{"n_layer": 12, "d_model": 512, "n_head": 8, "vocab_size": 8192, "positions": "alibi", "qk_norm": false, "attn_scale": 0.125, "bias": "all", "init_std_up": 0.0187, "beta1": 0.9, "weight_decay": 0.19, "decay_fraction": 0.56, "decay_shape": "linear", "seq_len": 512}
Each number is 128 + 24 x the weight over its row's rms, rounded and kept within 0 to 255. Layers, rows and columns count from 0. Numbers have three digits each. The size before them is the row's rms in percent of the matrix's.

# layer 2 MLP up, 2048x512, rms 0.0358, rows 848-943, columns 192-223
094:159133149141169124134140122093142133168139118135120132125110121108134164125139062136111147137114
105:117136151146116141118105186138141120107093113131112154141120141166142122119139130101115132100163
106:127137138120157118129127220115135150170144097120125150100179113113125148152149148103094106110103
106:105120151135145078130137157105101143123136117139142130151115125071114141135080156077148159131123
094:098127098093174132160119118129153139153114091169108135123132088133109137037138147101132175157090
087:109127082136095124094154139124133184096111134127100139145149120100130125118154126130143155145113
101:112121124149159105121131130089117120200152134119157124088142162154144156103098141106112133145138
104:138130132086130108143139122116184163140090137134144124123119095112129116132117133076134119133165
108:138125135152134109140160153085114114131110096137126159150140115153097134153112098075107134141082
089:120119133142134130184121162106142158142120141069150111109169160151093127137105120106128126138117
105:169126102064136126092096142137141177098130142098109170134122123115143148152135112117146136162140
106:118105107152116124150130128113166145170144119107139125097150083105158135130136116143116086117189
101:083108103155154119133122127143127149117136152126151104168126150142142140164115129130107132146109
104:106073147131110146150117127159145110149170103144132116113131093163111136112130155086091138151157
109:134146124070092108154114134133145113109090121173117135125128148125103143099161073090133208138107
089:137124110142123158148098154158115156163123092140133108094169138117102124118160155123134150153143
093:124166124105160093121140135111102115116116153119136140155097176144130152138099137108109180133122
095:139120081118169128153127108095120146162115157137112187125105098120144130093124140130094145169128
082:146147108127101130138114123122142136142149148147123113115098081110130117088129139148138140142101
089:124115128150122126144138121111132161149157138131129126152101084128142137141135140094139129143182
110:146137125093181066124103143151112108123166140135116111156166117116130138145108151128115113131153
083:127100098121103126120106102115123162155151071064146101111155142129123150107121143112123122150119
093:183129156132126116137122179130129109136138137119132138113130112142092114124122103141146120144093
114:172124082117131120113135178100150142164157122102140095111086118119137164131098126120092153112103
097:112107072110095163120114150157148122155155101134115122118130087106096120061149168137092123141150
072:144134073155114124117115093117132106163136104109139105057083080115130167066144117136106147122156
095:121133083099134101101105123112127126146142141140147188151185145132135095101108134144140117139162
101:156130134111132084143115112115109096124111122185106141128166151075141160111112153133121147111109
101:128073137109102089093119148112114109157118169076167168142126090131088161143166140105118156123126
100:145140070115111158152120155124124134195136126113131136123136152098136133089129140133149142128093
109:144122121174118110138103144147088138135146100069175139093126131108148135147135133111140110092099
095:118130122107143156128142132128153154104135107117147111158107079150165089122124110097143136113143
085:096132115108140127138199130108123150138075122129103141115164184097127105136081141111101143142091
073:110105143094101101085151137104132094144113112165090134129114137128068098105112116108130135151106
098:101122114115152145108118117114148138096127132123109110103134175132131181160148140089151122147126
095:146142138080134150164124105121157161121151146121176136147141119075106112088120066125151152101140
103:166184122129141140178129153161110084116102135114158154081128106119151147126094085139141115132131
105:135151152131099118122142173100167085106102161074144126074153075137111131153094086127094125159143
127:147106105139141148139138183147155151124098131135147176142184153128093128131106119123117144084101
081:163131097067066117115173119153142136163146109089146107109125092111132135107084205079122109139073
107:138112121147136122150119157112129108147116140134153117086180137150161144129118121098097150150149
098:132126116106150080127181123113145093140043160145106110140111102156086126153121127115154124130156
097:123159091130091146129135156126166155106099178102120123122155167126113110149108132130178117128080
077:108181090160137163202120121107137127146117086078105150102122106112122153122132137095123132094088
090:098108097094098144142089150103113118186145109122141116081194128118110125134158169155139121119092
097:104101090136133126126143139111116130146132155137117119146153160099115137127146112139112149105103
101:122095161125166139131150135125129140123119094151126091091115114117115140118124078103109166134129
103:120139156114159143146105159066144195112097151127130111089144052105109115111153120100143166108104
102:115157138139135104160125130068137113137125122160076107089123104100191179127116065112105149074106
086:079133097143101140112166152103117130114121134115086130095189146111085106123176131116147123142102
097:132170142130133091114149118113174145144062167172074150146142135153160099130110094129115127155123
086:165160099112124118127124117130129151149084106140094156112144125125149093110145159133132136129089
101:123152163142106107098129149128162117168093111116162121122152127123151146114114142127122150089181
084:104151096134085127139163113108136105135118112129088124095089121111153120114100132134132131118131
099:124140121124118159135154163095172182156122136084086129111124116083106125097118117134149125124134
107:122121138100115115176143169142192121129118101089171086145135131114144121133140144127113093138116
104:129167154100109128140104138154138171135108161161155173119125144142110087122134115129130133139127
104:124104116146091171160119135086114138140098142117103136079112082132115159093124154099127125128083
115:104083139142084085143168126098145124111160107153092161137136149093136104148132123119121119178162
095:131143129129151101099086124158099076116128156112143115150167085165136128121088134140140141116192
080:096114100115145149096120110115139160165114154105131141071189111123100140086104138120131151106133
106:117148118068114113153135133112126097130107144115171097108108112122120140093142081059144197111087
087:123095126120094131142122112155140118172100115144170119115125141097131128073118178133146108158106
096:130167114088119141121160123151158122124153118115136147120111134150106106157162140065150112152098
092:143143128102131119149122188134134132140131100159108170093130101128114169152121126139109135100114
093:134096076134158095107111146063130136135146166136113100126124133115123153133130150144108138146185
104:166147148163115130159132157175114135129128136162114131133139137131151143140120168124130108118141
103:115141131131085128130176135131128133154146164104151125136135107117080142096085132133117123127129
095:127111125096096104118134136134175173156088151128110118105128112111119141121165114153111152183128
092:130105107170097136164117181153145105134169120152149139102132145135138082130132132102139147147161
103:121145071119109105156138095087152147138096125114140099086137142114134143086121099108127142121152
107:117137105132134170110122109174106142118156056097167128128139086134138148107113110093167089155138
102:167107109122132120125094137114117161110146161132148160133132160116122114106103070138118145125111
109:120156125160140131104135157105118166088118093172088118130156104150129118113106128093135122139116
082:138103096151107116097124129144132140124099084141155092112155151096120146134135161122142101149136
105:091136133167140130189138141120123150147130107109129119133191103132104148108133126106125123150087
093:110128138110084165107145096099136123137168075104158112107081120119122148135109136135121135185113
106:125109107136126101115155120191108120094119124121130141121102156097168133123148142137112114143109
085:156132123088080136108150120132132126102123124102139142107106125100110104153117129134080112159089
095:129118097105139134129137146127136135164122109121107153127135112108120124095133119129131134181104
085:140142151135135128137130102121149125092126127118131126095119113109116129144139090134129138116126
080:126141070148156103109198118082102125135138141116111168106136129126175158149143173118127125118118
094:112136125116164148145095122144111137123098076175108163113154152100120098107161180123138128153138
102:116117117113160105140139121074154102145127126106114122127164119127136108119147131103121175191127
104:141188141107109092108169144116098101109074122116139175118106098148082111120119097083119127107151
104:132129135094090136122091148151182136138110153153185147101133175114105143122156123101124121128134
087:105097069124175101117137094097134181157116106091133074106129104072122150156144112102144142144131
107:108123103165107117129132100131122130129133096117185143144155053151105109113161137129132097166128
091:159116102085146150144159134119115123158139145117119081125097143086134142149119136106120132165086
087:112165116152125137131148094139163118123124113080137165081149168168132137176116146112140130152111
110:112120121143151125107184145138155162128145119101137134108128121126138148137101124109126142115124
106:127158116133145146168120133108133117140115086115146137122088131132163134097106132091103173186104
099:153122153119120110147120155126141122165113141137084126090145119077129141122143115112148181113126
099:147136133099095125128127155116123134156109154052124084125110131137128179132137133123170107123113
094:122138128121132126145153137080158110142139076110140150103105172132133137095083113135126131133124
076:109117117117113123124134146106095082137111143105128139102113100131102184143110134118143104173093
# layer 2 MLP down (transposed), 2048x512, rms 0.0319, rows 848-943, columns 192-223
083:125111129145094107179114088142141086073134170121152120138112132128102123084095132093164131109126
100:089161090101124133108121087144084138105123136180124117164099081104122122113086172089138107110113
103:135140125150072137111143112123107128139115123128105122178118108149178112135125107152162084114100
094:152151157124117128138163124111156131159136100130132117151136112092094129079076149125150103114168
094:117146117133125128133152104131084118072159142102137135099127128109135126159160124123148106124140
092:099167157177124131152075106145092121094138135121141112160127113115125151153116099090113114110151
092:108158126130153157109133200120124093153099144163094141090138071120112149088117102138145130111123
112:100085132120091158146072153148176142123126112148117150119125151125141118152145104139074125115135
111:113120179105120123163131095097109141128105151115116152130139127106149144162130138115095132148107
081:109099083141124118129146147150124136130107137185060150149106098128115124093131123131140154130103
098:155155116139125132127127122118129149147127135129127126138117137113109090142114143112149140131110
106:073110093108112122124108141156090083111128136104144116148133140113119144149141125093130093154088
107:119152149140150102124144100176145166122106091096144117124118135118146157144107176109139122097143
102:131139113115094106136142097118096150141117147137103146154112129116131104180124082146079123209107
110:152134144107132100099123103120075158120138137161177110110115125169113146175072137102127199076135
087:108129147180137124150102095146121086130121120138093196162135107113162162152136143188167121130119
095:125104099119120132122144123159154129124142115119111134097135136120105116170124163179167184153125
094:131165163112142147125158130107131117150147103135122087115145104111126123155120093073113156124098
084:123145102120147106115086169151122120150158169134135124127132162121093144129136130154141143100141
082:132142109112100139097102173148157112114144126116122135123116138124107100153157146152136119158114
116:111144128105135109095121082151105148133138126099135102120114085091139154114119136164142130117142
085:089113138168150107108155139148175137096160137197113125145094139101129111143146107123139148120148
095:130083087137108137126112121127143121128151148126154093159073170096136100116156094144153163117099
115:134158140169098135129089102120160109121133165108127173154147106126119156145169151118089126131140
097:130092109061144179110088070115146089145099135070124107141138136149117120132126092110130105146079
082:120112159122138106110114132149151101117117146113131156152154129176132109130128131108169107114129
096:116143094137093100122122112167117099123095130146152140150126165145146116118117106134152145139138
097:114149146131103096117120113120144128147119135135138123087087122129141086109128117161119168109148
096:111124100104134121088138140137129113091146133125152136121119130080102140114129162105183135126074
101:158129129118132097128127157120100157133157158100099132131098112134137119118153156167125132090131
112:156133123159113167160124121125145127118130149106118105111112098139164165114127147101101116117153
097:157128108181132079136073089126145120082082129130098087145127157098144125138101166165169131127142
096:156122158110139159208142102158150116158141158145120123127101108102137138106111103107085121113134
075:144101144090091154134128146077126138131140155105149116122104148143145133112132146157125092135157
094:136139148106107123140173126116099167102121163090180098139133161125134148124087112138084122147108
085:126103144137150128117140180132148095148129122117170089150119139134118140138138154156094134132116
101:161121132172158108147118132085100171134153145170129147118165117147144114138113130156121139152170
097:123131126113116156162145125142143120103159130125117172172137132083123107128154099134090163104113
144:155125125147144132119097136105103097144117140117133136126114135153097137082117110121123131098102
085:138112139146110105119167130131140120123080151130125110153151153174136117129142116129183116099120
118:126138108104133089145127138142123115119083140142115159197110153124165134160109132129125135116168
101:149135101153079130156090068097162152131137112146147124084121157100178114124129137147088084144096
098:146129108106096169121126125135139106141096074121149120102133121132149093097146116127146099140124
080:136099167124155139117127093123130131118128108117121123137119126134112108122127115140177089129163
082:162128130142105125107114076116100113117107141122139145143079111140113108142079098122171146145074
103:121082113149154126100139101119103135098078135143130132115132140123138165172112155151110127137123
103:092169147156108174135132123141130177079141112097112150132101126114147086100135078142124096154125
097:112188137183153108114139133115122154135146104109128131103122084187127119137144125173128135148150
109:112119091121109113144130114134102098128107099097174140141171102159090125136109096135124165125116
077:140086128122171148123117102104077136100164123102112137124102136133123157131135156129109131129141
095:089097153123146150092083107112108128114137176115123152105130130110111073193126149114169145111122
084:146119125147115143125131121149140120118114124123113147155090101148140171140108134148131078144149
105:156159093108153085133159162071212146119114145151168106122120091146138153128127081159133137086126
086:096104129163139155158124120130099131133120122116140139144154085148130110136141093120110113175119
100:143128112138153131120143151130087147102126135131148102141096072116146117186149146112110141083121
116:145162181127101091156167129089166171169126064123134110144114111109113099139118129140142111177124
103:070125126127146101123134145167150092139108149138123113131101166110122127130151123127199147146140
108:123116150152062088100169140145139106113151158169119147132109130140132117124128147121125116169155
117:111122114181080102125154185188119201172117112121117142137112131107140155144093149132122136141127
097:179115163103073149130114129123115144136143173136128114125107119103105108102115129127105086151101
082:162099128140129115092129128175135114114124109146127114167164159125125150145141128178121090108145
108:122095115138124097078107126120087139126175125131134134121105123148138173169132114131166144122116
081:125111119086085156157136133090088150143153118131105136114112120129122132156112112126110119087140
094:108115100175098107139105103106135124126131115134113123149115151130132104121116166120103168090137
091:126140143181133110149159112121133083174109163090106148164120175099068113150136097124135129164119
095:139143123156166123129139146126160117149113129096136160139113145140153132114111139131174138116147
105:135132162143126101138136168125116121156142165131111110063164108172077107122116147108139144135111
106:145129134151132124127078130120137092125090128122140136134164144113149104114121124108146120131111
090:113171118138123144117165112134141093148146092116155147118072136127134152148081113118173107143121
089:146118147157131096157139115099107092139142160093143104138147165149148115131158117143157150130102
108:142118142153079142075137148145167149117145098137155068101120116137128148153098148100121163096137
120:131112120146132134133150066150140129176157119108119090140127110141159159148129155155143106128133
105:120127118138091165122134118079120103126143112134152131112126155133089097112119173117162148112109
113:140126139171142130125171136125119178102140146130108115102099116132117103150121099157112085089139
081:137143135145102134146154144095125172130115128137121169134113152154140142175110101124152109101104
101:090121112105108116106129123100164151105127153086175079108078149123134130112147114116116149132123
090:155119125088184146142098143082146119122110164147144129162168129128112070185106127146076131115199
092:120105108127132142112154109145100112115114147105109156110123157136114134116106144132066132142082
092:161098145142165132147146091120152136139123112135122150136145096148155145091114119148125120125153
115:175133121132147135103105112153118145120144153100106095178091083133106151122107085100151156131110
087:077096095126122115132113154089120113184137120139118104142156137160155129113154173159152164129124
080:125121166115143144141086103153153142119136099112135096128129138162127125128139103145134152128122
095:097113124145130144152106107156132117143141111137140101158140082124117159137124144148116091137143
100:105128104131124091129081129142123110131106127173152137145171149076087163140110136130134116099094
109:100122152146136154092097137105147128156129132142166145162151123107095157091117144095101123131147
105:103114121128137127095154142133139138131114156106108182192130110155133120149130122115131118136076
092:154127171097139138103158118113112189105134141178105152135117130127112096157102082112098137120129
110:134101133176119094140134136125169143093139119132133148128132115151092109131071139139104163134141
093:127171141124096094102106114137153128118172149151100161134109166140120099098120112137119146126190
089:147099098119158142116148136131087147159147146145133148107102118130110112142106158145087206102137
106:139151128153135129163118136115145117097173158125152140136149126136121127147110131113114162100087
099:143093110134105124118152124135102113132128110158119146156122100113102127163135097133162128128147
101:133158159157120122109112173145135119125134093147154152133116120140127129149179142120115136124124
100:168095149122151112121121177104136117165139118154151134096135133103120114090124137120148037141108
091:161132150139141136146157113127160142109127128093116097103120108170133111095168110125136131095123
085:097112169108100111128134166127127134122156149132141128146150136132184092147098182142089155116139